{
  "norm": "rmsnorm",
  "norm_eps": 1e-05,
  "lr": 0.000241,
  "schedule": "wsd",
  "doc_mask": true
}
Each number is 50 + 10 x the weight over its row's rms, rounded and kept within 0 to 99. Layers, rows and columns count from 0. The size before them is the row's rms in percent of the matrix's.

# gate: layer 2 MLP gate, 1920x576, rms 0.0455, rows 567-590, columns 0-95
# up: layer 2 MLP up, 1920x576, rms 0.0445, rows 567-590, columns 0-95
# down: layer 2 MLP down (transposed), 1920x576, rms 0.0441, rows 567-590, columns 0-95
gate567 095:42 59 50 48 62 24 53 44 62 50 58 49 54 48 50 55 37 25 30 33 49 45 51 50 47 51 37 68 58 63 54 42 62 57 27 35 33 40 51 31 40 35 40 56 60 68 47 43 62 55 36 48 36 40 45 46 60 53 61 35 78 44 38 46 56 53 41 44 56 61 47 39 39 41 49 69 43 45 48 59 51 41 50 56 51 57 65 40 44 39 46 30 56 59 42 44
up567 090:56 50 35 40 60 51 42 37 58 82 39 45 53 46 39 51 32 41 37 45 35 68 44 37 48 45 35 41 45 44 38 55 37 37 43 40 48 43 40 57 56 39 59 28 30 48 71 39 68 64 53 37 44 55 30 56 49 60 37 43 42 61 49 44 55 46 41 45 53 50 45 45 58 59 48 56 59 45 48 52 41 63 59 35 42 36 46 38 56 46 45 47 58 65 63 60
down567 095:35 55 41 35 44 57 41 38 42 54 47 53 54 36 36 58 37 56 61 63 61 42 33 46 48 48 54 66 47 38 62 71 36 54 66 27 36 49 41 68 50 31 63 53 54 39 40 53 35 53 24 44 37 54 55 59 41 53 49 36 43 50 60 51 48 51 42 55 59 49 45 44 62 53 44 38 36 29 40 55 67 49 27 50 65 51 65 59 29 53 43 58 54 57 48 56
gate568 093:55 57 48 59 59 62 50 74 42 60 41 33 42 45 38 56 48 57 57 42 56 46 62 53 46 46 45 61 67 60 62 54 42 47 52 50 74 65 63 51 58 48 37 53 54 50 47 38 44 29 51 52 56 51 45 37 70 43 64 48 48 41 54 51 45 39 40 45 65 49 36 42 54 41 59 49 56 48 67 73 48 48 51 59 74 66 29 45 47 33 62 54 37 29 58 47
up568 098:48 40 53 48 56 53 47 45 27 56 48 43 60 58 47 46 42 43 46 43 48 53 64 47 51 55 75 49 60 43 70 51 60 58 54 45 62 42 64 50 58 43 42 52 52 53 64 63 47 41 40 52 27 45 49 46 59 53 54 44 49 56 51 41 64 42 46 58 56 62 42 62 51 50 54 51 50 46 42 57 53 42 66 33 42 41 66 49 53 55 56 51 51 62 45 45
down568 097:45 54 68 66 38 50 56 47 59 67 34 40 30 45 50 30 39 66 49 40 52 52 41 51 48 56 44 53 36 36 47 56 49 55 67 32 45 44 33 43 54 50 34 43 38 39 62 52 43 52 64 62 54 55 48 53 65 48 42 45 51 54 79 51 51 43 33 40 53 38 38 57 46 64 59 47 55 30 62 62 54 50 39 68 40 49 28 55 48 65 47 40 52 47 48 21
gate569 100:40 31 54 53 47 49 56 59 48 45 60 53 47 33 54 36 61 44 49 43 48 56 42 56 45 50 53 46 46 53 51 58 61 45 50 45 56 62 32 52 43 38 53 49 45 66 56 47 50 51 62 58 57 49 26 48 56 53 59 34 38 76 41 48 67 48 42 44 71 64 56 38 57 49 56 58 49 48 49 54 50 39 58 31 62 63 67 49 57 45 49 45 45 61 63 64
up569 102:52 38 47 50 52 80 59 36 58 41 47 53 50 62 52 69 53 53 39 62 40 48 42 38 44 58 46 31 55 58 46 62 42 46 59 45 38 42 63 37 49 47 55 58 52 19 55 52 56 49 40 47 55 64 44 65 47 73 46 47 45 60 63 59 47 27 45 54 29 46 50 46 42 54 53 45 51 74 45 47 49 52 45 61 55 52 40 57 48 47 40 41 65 51 61 36
down569 101:48 58 21 68 59 36 60 54 70 64 65 49 49 55 48 51 45 56 60 56 50 52 46 41 34 58 37 47 38 61 60 34 45 34 59 44 43 50 61 53 59 53 55 69 33 56 40 39 53 46 41 41 53 68 40 31 58 57 60 41 41 49 48 50 55 68 67 43 54 49 67 56 52 51 41 40 54 59 66 42 32 35 35 61 50 54 57 50 48 39 55 49 51 45 43 53
gate570 099:29 48 42 49 67 48 40 58 48 65 58 57 53 50 45 43 56 53 44 62 23 41 41 42 55 42 58 33 62 39 48 47 44 67 46 56 51 45 42 48 56 64 38 56 72 58 41 46 46 65 63 61 68 48 48 48 64 57 33 33 36 54 54 58 70 64 79 62 46 42 57 46 40 29 49 41 56 48 61 50 61 67 59 55 35 48 59 34 45 49 34 47 59 35 50 55
up570 099:51 55 39 54 35 48 36 60 67 70 50 51 39 57 50 54 44 55 44 50 41 43 54 64 63 58 61 48 57 60 60 56 55 47 49 44 47 56 76 58 56 55 30 37 59 49 39 49 57 62 44 43 49 53 48 61 39 74 47 66 68 49 48 35 52 62 69 71 46 61 48 51 25 45 51 36 56 43 46 64 52 56 30 56 58 52 40 62 63 38 36 54 50 29 66 56
down570 101:60 49 63 48 50 48 62 41 64 47 38 53 49 47 57 49 31 36 64 48 54 29 51 42 69 64 52 59 68 56 47 53 77 56 49 51 58 65 52 64 43 57 40 50 56 56 44 31 57 55 69 48 42 40 52 50 63 67 49 58 51 64 56 52 47 59 41 51 60 55 31 37 48 60 55 52 53 56 58 44 34 59 64 57 33 59 50 46 45 40 60 41 45 52 49 48
gate571 099:54 57 59 58 60 49 48 52 46 50 28 44 45 30 46 62 51 41 55 63 62 60 53 51 58 49 42 62 58 64 47 45 58 54 55 47 43 55 37 53 49 38 49 49 40 40 51 50 51 42 60 41 46 54 49 50 42 26 58 57 60 45 61 35 54 43 48 43 60 67 39 57 51 44 55 35 37 42 43 57 53 64 42 41 24 50 42 56 40 48 51 49 50 47 23 53
up571 093:37 55 52 43 53 63 34 33 47 30 46 52 41 45 31 50 47 61 40 68 53 33 45 33 66 59 54 49 50 48 44 52 67 57 40 51 41 37 59 32 49 67 54 47 59 51 50 40 37 47 43 64 68 44 59 59 50 46 50 53 49 68 57 72 49 50 56 58 43 37 35 51 40 25 54 49 50 51 47 71 59 73 37 28 39 56 47 43 56 51 48 41 59 40 57 36
down571 095:56 60 50 38 34 34 61 64 49 42 52 56 63 36 54 62 38 61 49 67 29 44 34 67 40 29 32 52 56 33 52 63 43 58 43 36 46 61 29 43 64 34 35 53 27 56 54 52 46 52 57 48 44 27 55 65 54 45 40 60 36 54 56 54 43 48 44 34 51 41 45 56 56 62 47 44 45 57 56 23 51 48 48 64 56 61 59 50 37 64 39 43 57 43 35 55
gate572 095:57 54 63 61 58 51 45 52 41 63 41 38 54 56 52 44 51 40 49 52 57 50 59 59 45 50 60 47 46 48 55 47 26 56 61 37 62 60 60 61 52 46 40 38 51 59 48 49 48 42 39 48 57 63 44 61 62 49 41 53 48 44 44 51 30 39 55 53 42 50 64 47 33 38 59 36 57 39 44 43 48 41 36 52 61 72 61 59 51 57 41 43 32 54 53 55
up572 099:31 46 59 58 52 54 52 53 49 58 70 40 65 52 61 35 61 30 53 55 47 60 60 60 47 34 52 58 53 43 54 46 33 60 42 36 50 60 37 40 63 39 69 59 41 51 45 45 34 42 37 35 42 52 44 32 57 37 58 61 54 41 66 43 59 26 63 43 56 47 53 50 51 37 49 44 75 60 59 35 68 37 50 34 45 41 44 52 57 48 32 54 62 62 54 51
down572 100:53 43 48 74 59 64 51 43 49 57 49 40 37 62 51 42 39 66 43 43 52 27 50 50 57 48 37 59 48 42 63 51 39 58 39 55 46 38 49 51 64 36 41 50 49 43 58 47 44 77 59 45 58 64 51 29 60 49 52 40 37 41 54 63 54 55 45 41 62 44 56 58 45 43 53 48 28 58 49 41 44 62 43 72 42 39 54 45 52 29 48 62 44 43 51 47
gate573 100:39 49 49 54 46 39 42 49 51 51 55 40 55 52 45 27 53 51 47 48 51 53 43 51 52 49 51 51 33 34 47 51 56 49 52 41 40 54 57 48 47 38 47 45 41 48 46 42 52 35 52 55 38 46 42 46 37 50 30 51 47 41 71 62 53 41 68 64 44 61 60 32 55 34 61 64 43 37 47 49 50 51 54 44 48 30 50 63 49 41 58 63 63 29 50 47
up573 103:37 45 70 50 48 51 50 33 58 55 55 45 47 50 47 43 56 44 34 47 66 57 48 59 44 45 60 59 50 58 56 40 58 49 74 51 51 50 49 36 59 62 52 54 41 39 58 68 53 55 43 39 57 42 49 50 63 33 36 40 42 44 39 53 14 53 68 65 29 40 59 41 48 47 61 35 50 31 73 62 40 26 43 54 61 48 44 67 48 61 44 59 41 39 45 54
down573 105:50 47 64 36 48 61 60 47 42 49 43 44 38 45 48 61 55 24 30 30 45 42 50 52 42 46 63 32 47 43 45 44 55 37 44 33 57 41 48 39 52 42 56 50 40 48 47 34 49 51 38 46 36 54 41 46 58 47 60 47 55 50 54 36 28 58 58 50 43 63 54 52 45 48 50 36 38 57 48 69 53 48 52 75 44 55 47 44 63 55 45 52 54 61 31 50
gate574 095:41 48 43 33 51 53 38 49 45 48 42 42 60 46 52 56 40 45 45 39 60 56 60 60 46 42 55 59 54 51 61 31 50 31 49 40 52 69 63 63 54 75 67 47 76 60 66 40 75 46 53 56 57 46 47 46 50 51 55 54 58 61 50 22 38 47 38 44 68 61 62 34 38 56 52 53 41 41 51 40 64 48 49 56 55 45 35 61 60 39 48 48 54 31 55 47
up574 095:58 36 57 60 50 59 51 44 43 42 55 43 63 63 42 63 60 67 48 67 57 52 54 58 50 40 62 65 40 70 35 57 58 43 53 55 55 38 54 60 50 39 35 45 52 27 60 39 57 50 51 36 52 52 34 49 66 53 59 54 49 57 40 46 58 63 44 72 48 47 50 37 70 52 43 40 60 45 38 53 52 45 34 48 43 44 61 52 60 57 50 37 23 45 66 40
down574 096:34 64 44 55 57 40 59 51 65 53 42 27 44 47 44 60 27 51 77 43 69 58 55 35 47 61 38 31 54 52 44 45 55 37 54 63 61 58 64 44 44 55 60 41 51 54 39 55 63 36 66 42 40 54 45 51 58 57 55 45 50 76 50 65 48 35 58 57 36 68 50 48 47 48 50 53 35 39 67 56 56 60 38 51 40 36 48 41 49 41 52 71 45 47 40 40
gate575 097:66 49 60 66 58 39 53 47 46 64 70 52 46 41 38 63 45 56 64 49 26 44 47 57 46 46 71 70 57 50 61 47 36 46 65 51 35 58 39 54 27 37 53 30 30 57 47 49 30 64 49 48 45 63 57 50 61 37 52 67 42 61 55 48 49 43 45 61 52 50 36 58 66 58 32 46 45 53 49 58 50 58 54 48 52 58 63 60 43 52 56 70 45 62 65 55
up575 100:50 59 54 57 61 33 54 40 48 55 51 49 51 42 58 32 53 68 37 52 40 57 54 54 47 47 46 48 71 61 38 36 49 45 43 59 50 52 42 52 55 42 37 57 77 33 51 50 49 64 52 52 44 54 54 29 56 40 33 37 45 49 42 41 28 41 43 77 34 55 65 60 46 42 55 69 55 61 60 49 67 56 61 55 50 63 34 53 43 70 68 47 58 60 53 49
down575 099:32 58 49 64 70 48 50 55 47 39 60 26 62 45 64 32 62 67 51 44 56 29 56 65 54 58 47 53 62 34 58 49 66 58 53 51 46 45 46 47 37 32 31 52 55 47 59 35 47 40 46 37 64 36 58 57 49 53 56 46 49 29 70 53 48 52 38 49 56 52 50 34 40 54 38 31 58 63 46 61 44 50 29 41 60 47 39 32 43 52 33 52 55 57 50 52
gate576 102:29 48 48 51 59 36 38 28 55 59 51 32 50 52 49 60 42 56 58 41 52 34 32 54 61 71 38 54 46 58 69 28 44 66 56 42 42 54 57 53 52 64 43 47 40 52 54 69 59 55 66 57 62 64 52 48 51 54 39 57 60 47 53 56 34 40 45 60 36 60 34 49 36 47 46 51 50 61 40 61 42 52 45 41 54 40 52 42 51 72 55 42 45 51 48 41
up576 099:65 50 70 49 47 50 37 29 42 61 48 54 56 63 67 62 53 59 43 42 45 55 43 58 53 54 64 54 52 49 49 73 56 47 53 45 33 42 46 65 56 45 51 37 54 70 56 57 59 48 65 49 52 49 40 52 49 45 46 52 53 61 54 50 60 59 65 62 56 54 43 50 68 61 57 64 52 35 45 21 38 21 64 44 47 51 44 47 36 33 52 58 55 42 30 58
down576 102:35 69 43 55 62 50 28 38 55 46 31 51 37 52 52 60 56 43 62 43 49 50 33 40 40 46 61 37 42 75 37 58 55 66 59 24 53 44 31 67 37 40 57 59 62 43 71 63 51 33 44 71 32 52 47 52 54 38 59 51 50 38 41 46 49 56 64 45 52 41 52 41 67 35 59 49 67 34 48 55 36 40 58 60 45 48 61 49 53 35 55 48 40 43 47 30
gate577 098:37 34 65 42 62 44 53 43 56 61 47 52 39 42 41 47 51 41 54 46 52 52 52 46 70 30 53 35 39 58 62 32 39 42 46 47 69 68 43 52 53 51 45 60 44 59 48 53 45 55 57 29 50 65 51 56 37 40 40 37 53 59 49 41 69 60 45 66 37 50 70 51 30 39 44 38 59 62 60 65 55 55 39 46 45 65 57 55 56 42 45 59 62 63 48 49
up577 098:73 48 36 46 43 45 60 38 69 48 41 67 45 62 40 72 34 53 45 57 53 65 61 57 61 39 67 42 62 59 43 51 49 40 54 45 54 43 49 59 46 48 55 41 68 41 46 51 50 44 32 68 55 47 64 41 55 36 45 49 53 50 51 53 44 47 62 35 52 39 54 42 51 58 36 49 39 50 68 47 51 36 44 34 57 51 38 59 53 56 42 56 48 52 48 53
down577 100:51 61 51 33 45 42 51 50 44 47 64 54 57 41 46 50 37 50 56 32 44 47 57 54 70 53 59 37 57 49 55 47 30 53 38 45 53 56 56 48 55 38 45 39 36 67 35 35 59 64 64 49 68 61 47 53 64 35 56 49 54 43 61 52 47 47 38 49 51 61 43 62 50 42 51 33 30 57 40 63 46 49 65 35 33 61 63 53 52 38 56 50 31 53 34 54
gate578 096:52 37 53 51 36 47 55 46 53 51 63 65 39 45 57 41 53 42 66 34 48 56 44 41 56 37 60 57 44 67 66 44 31 43 65 40 37 45 60 56 22 59 42 74 36 49 51 52 65 52 44 36 59 66 49 56 56 49 58 34 40 38 68 45 57 63 41 53 54 43 39 50 59 47 17 54 36 46 38 46 56 34 62 54 55 56 67 39 42 42 51 38 41 56 47 52
up578 101:63 82 46 54 26 61 51 46 58 63 55 51 41 73 56 60 61 51 40 43 51 62 60 58 54 52 42 52 44 52 58 40 48 45 59 50 51 62 67 48 51 55 43 49 52 54 63 47 43 48 36 47 77 44 45 45 42 38 58 71 58 41 45 54 57 52 34 48 52 42 45 61 58 51 41 62 64 41 48 42 39 37 36 69 31 63 41 66 66 29 44 53 40 54 54 47
down578 100:33 58 56 26 42 55 77 50 44 68 60 35 64 52 53 50 46 47 61 53 48 77 66 56 56 68 59 42 43 50 52 52 36 43 46 43 62 60 69 47 49 34 59 55 41 65 50 48 49 57 40 37 51 49 47 54 24 52 62 67 55 39 45 53 50 42 50 63 45 52 53 65 64 45 36 51 40 47 33 41 38 49 39 74 51 52 42 57 57 41 56 53 38 44 44 68
gate579 106:40 29 51 46 74 62 51 41 42 42 41 52 47 45 54 64 34 43 43 36 55 50 51 32 45 41 54 36 46 38 56 58 58 36 35 51 45 61 43 72 51 44 42 46 55 47 45 51 45 52 45 56 56 41 33 33 57 37 31 50 39 46 50 43 55 43 47 49 40 46 52 45 48 66 55 54 43 46 75 55 48 55 50 32 54 49 49 28 44 66 52 48 55 44 58 58
up579 108:57 59 44 45 67 49 50 70 42 41 64 33 46 50 46 52 54 51 57 62 55 47 56 46 50 37 63 55 36 81 57 52 51 53 79 47 39 52 39 65 50 61 34 42 35 52 45 48 49 62 39 51 45 44 57 45 45 53 42 44 56 51 49 41 48 59 59 37 62 47 65 38 52 42 46 56 44 37 48 59 44 45 48 39 52 47 36 57 34 56 50 51 46 46 56 36
down579 107:30 45 62 72 57 45 53 49 57 40 33 45 54 69 42 55 56 41 57 42 44 46 60 38 55 53 37 55 64 42 44 68 33 50 54 70 37 52 45 52 59 49 59 49 44 39 52 43 55 38 60 36 51 22 41 47 55 67 69 39 54 61 51 43 66 56 50 52 50 56 53 63 48 42 43 56 55 54 68 62 67 50 48 51 52 51 46 48 61 63 68 47 46 51 57 63
gate580 100:41 45 42 42 49 46 40 37 48 35 66 52 38 59 46 43 35 28 60 42 57 37 48 55 51 36 45 45 64 63 40 64 58 50 44 52 48 44 48 56 53 53 57 58 50 45 51 46 47 48 60 52 35 52 55 55 52 49 65 35 67 68 41 48 64 43 39 39 47 47 31 43 62 52 58 59 59 32 39 39 55 39 62 73 34 60 79 63 57 52 41 61 56 44 54 51
up580 099:53 56 32 40 25 48 63 60 38 47 31 54 48 56 60 54 58 48 62 48 37 46 40 51 55 43 50 43 53 32 50 43 63 43 52 42 49 39 49 49 52 33 69 60 44 50 63 43 52 60 58 35 52 40 58 62 57 46 45 59 42 56 53 60 40 38 60 57 47 54 38 51 39 45 44 67 48 60 57 43 48 53 75 61 53 69 36 39 48 43 46 61 55 53 46 65
down580 101:41 62 79 61 43 41 49 51 64 41 54 48 44 60 38 41 62 52 62 85 36 59 38 58 34 43 57 54 28 51 50 61 57 61 44 49 48 53 49 37 44 62 45 53 28 60 30 37 65 49 74 57 52 29 43 58 42 42 63 57 49 27 53 78 57 55 48 45 46 45 44 49 59 43 53 59 48 47 55 39 57 66 54 53 49 51 66 51 52 42 53 46 44 66 38 68
gate581 098:56 42 28 58 58 48 54 50 43 29 73 46 40 55 52 49 59 51 62 51 56 45 65 46 45 66 45 59 48 44 52 37 50 59 57 57 48 47 47 36 31 44 53 43 67 50 48 54 23 51 48 61 52 55 74 43 45 68 62 50 55 65 49 67 57 66 42 59 41 46 50 54 48 47 26 48 37 40 70 64 45 54 60 57 39 54 53 57 48 43 54 55 44 55 48 40
up581 098:32 68 54 36 63 55 61 58 51 52 21 60 48 38 38 50 43 62 53 56 42 55 62 54 56 39 35 43 60 38 31 55 69 48 38 54 52 42 61 46 52 50 49 66 40 55 50 27 47 59 65 58 55 37 50 43 39 52 57 59 56 62 49 48 55 43 43 48 69 55 44 67 67 46 44 42 45 51 45 60 54 74 45 57 49 46 38 57 48 55 52 36 54 48 49 57
down581 098:30 48 59 56 83 62 57 44 62 54 45 50 39 42 66 46 60 48 57 58 49 42 69 51 55 48 51 64 76 49 41 50 40 53 32 47 52 48 43 42 52 47 61 39 51 44 51 68 54 60 51 50 52 32 56 50 55 63 46 42 56 47 47 43 56 47 42 71 47 55 55 56 56 43 43 39 23 43 59 47 46 54 54 52 58 46 39 35 52 61 56 46 51 46 40 38
gate582 105:51 40 46 57 48 44 60 46 49 35 67 48 47 50 60 40 34 47 48 65 48 56 53 39 38 46 61 52 65 60 44 57 64 71 60 46 36 45 52 58 54 45 47 46 60 59 49 47 54 39 64 69 46 53 53 43 64 40 62 47 70 36 52 59 60 41 56 47 41 42 39 58 44 37 43 49 38 55 47 59 48 46 50 32 58 55 50 56 46 35 71 63 66 72 58 54
up582 098:61 53 43 40 48 63 65 34 56 47 55 43 55 46 59 51 43 50 59 47 33 45 42 66 62 46 61 55 28 56 50 73 53 46 51 34 44 56 45 45 56 43 34 64 52 54 63 61 49 38 45 42 64 66 39 49 56 54 58 51 59 53 49 53 71 66 43 69 37 44 45 39 59 48 52 60 70 53 47 67 44 55 43 56 58 54 41 49 45 28 47 33 66 59 64 63
down582 102:50 65 53 34 58 37 53 68 35 45 53 58 47 53 55 63 38 53 68 50 56 52 49 64 39 64 55 37 41 51 43 52 65 81 45 63 44 42 46 60 48 44 56 46 48 51 52 38 58 49 68 56 53 67 42 41 31 57 47 52 52 59 57 50 45 56 62 40 61 46 67 49 62 62 53 54 63 39 73 54 58 55 48 53 48 42 60 45 34 72 43 58 52 39 43 46
gate583 105:57 52 68 57 56 72 41 45 57 63 63 40 47 47 43 38 38 67 42 34 61 47 35 53 54 42 49 44 54 51 43 47 42 47 41 56 63 45 62 70 41 49 50 47 48 36 29 65 60 57 43 43 63 52 46 51 54 65 46 66 34 59 65 44 57 64 67 48 53 37 49 52 51 43 53 38 47 43 40 38 54 63 49 48 41 69 28 69 60 46 71 58 47 36 50 29
up583 102:37 52 45 45 59 40 52 47 53 57 72 54 45 52 42 57 38 33 60 61 53 49 38 49 59 47 49 46 47 19 46 46 35 59 47 53 43 46 52 28 59 39 38 51 71 50 57 49 47 41 51 65 53 51 61 40 62 48 51 48 58 57 71 25 52 50 34 36 47 48 52 53 37 57 62 57 74 51 52 65 52 41 46 38 64 59 35 44 69 50 51 46 52 32 49 58
down583 101:37 47 64 22 56 58 50 52 54 63 50 57 55 58 63 47 57 64 61 50 71 49 56 59 35 61 57 49 50 35 42 45 39 42 37 41 56 39 50 58 37 60 42 43 65 31 54 49 51 51 46 42 43 53 54 44 64 38 54 49 69 46 69 61 41 69 40 40 53 47 53 51 47 51 36 65 65 58 45 44 51 45 36 46 61 58 63 61 47 58 61 47 48 58 46 55
gate584 098:56 53 67 47 51 33 33 53 62 48 49 41 75 52 58 36 61 44 34 52 36 58 50 62 46 62 56 40 57 35 50 63 32 59 51 49 51 44 49 25 51 44 52 40 55 48 35 63 51 63 43 47 52 40 63 53 37 54 61 60 62 55 42 53 54 41 64 39 47 32 47 61 50 55 52 54 47 53 68 62 70 43 35 53 45 52 65 44 40 44 48 67 43 67 77 53
up584 094:59 53 65 46 53 41 53 58 24 49 52 52 49 53 42 53 51 50 48 45 45 50 54 50 46 40 50 61 49 47 56 46 40 75 57 53 52 60 51 29 56 58 52 38 59 60 47 32 44 63 39 42 59 66 54 54 71 57 54 41 49 39 59 38 67 52 53 65 52 45 62 45 30 47 59 25 55 41 45 37 49 48 46 37 47 58 55 39 39 39 31 68 70 52 52 52
down584 094:54 56 48 11 61 31 47 34 49 53 44 55 39 58 46 36 35 61 40 52 37 39 68 53 45 56 42 45 40 52 56 62 37 39 52 54 50 51 71 57 47 43 54 57 33 57 48 60 48 50 56 52 41 47 46 48 24 39 50 43 50 75 60 40 36 36 49 29 53 45 45 57 51 63 40 64 51 57 44 54 50 48 68 41 63 57 33 58 43 54 67 42 57 49 63 38
gate585 103:39 46 48 50 54 52 68 43 37 40 51 61 55 44 32 27 48 52 37 43 32 36 61 50 28 33 49 61 56 52 65 61 48 61 35 63 31 50 56 58 53 45 24 75 44 37 50 51 48 35 64 50 40 69 63 68 56 76 48 56 43 41 53 43 29 52 39 60 43 52 57 47 61 45 46 49 69 46 46 60 43 41 26 40 64 52 49 47 38 64 57 37 54 69 53 52
up585 101:50 32 43 50 64 43 59 52 34 40 58 39 29 34 36 34 47 45 30 25 69 52 62 44 40 46 28 56 50 58 39 27 39 51 40 52 50 59 44 45 60 69 70 52 45 62 44 49 35 57 48 44 39 44 51 49 47 39 47 38 51 37 62 60 63 55 50 37 60 44 44 50 62 54 45 47 46 59 56 51 35 45 45 41 42 42 44 41 41 51 57 49 57 59 68 49
down585 102:52 56 64 42 50 33 32 51 50 49 47 46 45 52 59 41 47 73 56 45 62 37 50 34 54 44 36 55 44 47 54 53 50 38 27 45 46 57 56 71 39 52 41 52 57 41 52 32 39 59 32 45 52 41 41 49 64 53 51 38 65 43 55 65 60 53 40 42 47 65 52 59 59 44 48 47 45 38 50 41 56 59 54 49 49 50 48 36 50 49 45 48 38 32 58 49
gate586 097:59 38 48 54 66 39 55 59 68 63 55 54 57 36 47 49 66 53 46 52 47 37 57 67 56 33 52 50 51 46 60 63 58 66 45 36 33 56 61 65 36 36 48 56 61 82 55 70 52 44 46 38 46 60 60 47 38 67 50 43 40 68 53 37 61 40 61 53 56 41 66 42 67 52 22 61 43 41 32 55 37 61 63 75 68 64 50 61 42 48 56 40 52 51 49 49
up586 098:39 50 57 48 66 45 39 48 44 53 59 58 67 42 58 35 74 52 54 52 58 68 42 41 70 61 37 65 37 58 50 67 61 51 55 43 26 40 66 50 44 49 53 49 62 46 41 52 47 54 52 60 42 56 51 52 44 51 49 54 53 51 34 40 40 48 54 39 77 58 59 50 55 38 60 45 55 54 59 40 59 70 50 58 55 51 51 58 46 52 44 57 49 47 58 54
down586 100:57 43 62 55 71 32 47 40 50 40 67 43 53 48 41 54 47 58 56 34 64 43 52 48 33 36 52 54 48 43 52 45 45 38 55 42 39 46 63 46 42 45 53 47 41 51 61 62 56 26 63 53 55 45 57 67 50 50 54 52 53 51 66 43 38 55 58 53 48 43 38 50 54 48 48 46 54 35 58 26 65 53 56 56 63 63 45 66 50 74 43 51 45 47 57 63
gate587 102:41 47 50 58 57 55 35 38 54 56 42 51 53 49 44 29 55 53 57 50 56 43 54 55 56 44 44 46 48 48 45 59 60 71 52 42 41 53 49 41 61 52 69 40 34 52 47 46 48 29 59 23 52 47 61 40 55 48 17 53 58 47 52 43 44 67 48 52 27 52 60 52 69 56 42 57 56 45 55 51 63 65 57 50 59 50 80 34 62 70 62 41 51 75 44 71
up587 100:61 56 50 25 51 44 51 68 51 64 51 44 36 65 40 39 40 33 57 46 59 37 60 45 46 42 64 49 52 62 27 45 49 68 41 68 41 50 54 54 42 42 54 50 41 47 47 53 42 45 56 52 46 57 48 60 61 66 44 36 70 45 51 58 54 42 48 61 39 47 77 49 40 64 32 52 49 50 56 47 47 43 35 51 42 45 42 45 52 36 56 39 35 39 47 32
down587 100:44 63 45 57 69 58 57 56 50 54 59 44 54 62 70 49 37 50 48 38 47 55 50 61 62 57 53 64 30 59 58 45 40 50 58 68 43 44 50 41 52 42 63 41 60 45 55 46 54 43 39 37 68 42 57 30 62 55 51 39 45 55 42 38 58 56 56 52 40 47 67 43 48 45 50 35 61 64 49 55 56 29 50 41 54 57 45 62 50 40 31 63 53 39 60 54
gate588 102:53 50 40 48 55 40 43 41 49 49 48 56 66 56 43 37 49 65 71 51 57 28 43 49 44 41 51 52 59 33 56 59 54 43 46 52 46 59 54 40 57 55 53 48 43 44 42 43 47 51 55 36 47 64 35 40 48 52 57 42 43 48 59 32 46 36 45 59 48 39 73 31 55 54 39 49 60 38 36 53 37 48 55 33 50 58 63 43 28 41 43 85 67 53 51 57
up588 101:52 48 58 56 54 51 32 66 69 58 57 44 35 62 45 50 43 46 56 63 49 51 43 56 71 47 40 67 53 54 57 52 38 44 55 52 55 59 54 26 56 47 41 43 43 61 43 41 50 38 39 42 50 45 52 45 51 60 31 62 56 46 58 41 67 35 48 71 43 34 47 43 42 31 47 33 58 28 56 36 57 49 69 56 48 62 59 44 50 39 61 52 69 67 50 49
down588 101:34 51 47 21 48 55 63 61 63 46 45 62 45 64 40 69 57 57 57 61 30 53 48 68 61 62 55 43 44 61 32 50 58 61 47 42 53 65 44 53 43 50 54 66 50 40 52 62 56 46 54 60 70 21 54 47 52 42 47 33 57 43 51 34 52 37 66 49 48 59 33 51 51 57 56 42 50 36 54 48 69 30 59 60 49 50 49 58 55 38 58 39 56 40 52 38
gate589 096:70 56 43 63 43 41 46 57 28 66 61 54 65 56 56 37 59 62 45 32 61 44 50 66 47 58 46 44 27 65 68 53 54 48 32 56 29 42 55 56 57 52 52 54 36 54 45 35 48 46 58 39 35 62 45 57 50 40 66 49 40 44 63 29 56 55 48 39 55 49 42 67 50 55 44 35 59 45 73 54 63 56 52 24 38 46 52 51 44 63 38 60 59 75 47 42
up589 098:63 51 34 61 58 49 53 49 62 62 29 58 30 43 48 53 44 55 49 54 51 49 44 49 39 49 56 40 47 60 49 54 53 35 60 45 42 62 62 71 46 39 60 58 48 56 48 58 49 52 77 42 27 51 52 27 53 59 48 60 39 58 71 48 57 55 32 40 40 45 40 49 52 36 32 44 54 53 70 57 35 61 55 50 54 35 36 58 38 31 51 62 53 39 49 46
down589 096:71 65 52 12 50 55 58 50 56 35 58 56 61 47 46 50 29 41 48 62 73 57 35 52 48 36 67 44 55 69 48 52 53 33 42 45 50 42 56 47 40 51 57 62 40 53 50 62 41 36 62 51 61 65 54 54 44 39 53 52 40 56 58 46 30 54 74 37 46 56 59 44 50 55 43 53 51 61 47 53 53 75 40 48 55 38 47 50 46 62 39 69 46 67 60 47
gate590 097:39 59 42 50 73 68 42 55 39 53 54 53 45 62 50 72 64 53 58 44 62 45 57 45 38 60 58 46 50 57 55 43 49 49 63 34 28 59 45 51 61 67 51 48 59 55 69 41 47 61 44 47 64 59 48 67 50 62 41 46 47 43 60 47 51 62 56 62 42 40 60 57 44 58 54 51 58 39 53 55 53 67 41 65 47 57 52 30 51 59 37 47 71 38 47 58
up590 101:35 54 55 50 51 35 48 53 50 47 56 62 73 51 43 37 40 48 41 64 62 55 40 62 54 41 43 64 58 51 51 59 49 58 47 52 69 61 57 42 50 56 52 56 51 38 57 43 46 66 59 40 55 36 56 72 43 60 52 62 40 43 41 40 49 45 46 62 54 55 51 56 41 65 53 53 48 66 51 34 40 49 59 48 35 53 48 45 49 66 55 61 47 69 45 40
down590 099:36 49 52 54 57 44 48 54 53 47 47 36 44 49 41 47 56 53 50 44 56 56 50 51 52 60 47 55 41 64 52 38 58 50 57 35 33 45 49 47 46 52 56 63 25 47 45 78 46 55 44 41 44 57 49 59 60 36 52 60 50 51 52 35 41 31 52 57 59 58 47 61 54 55 52 75 48 66 54 81 58 50 48 35 54 36 28 66 59 47 57 51 44 70 34 44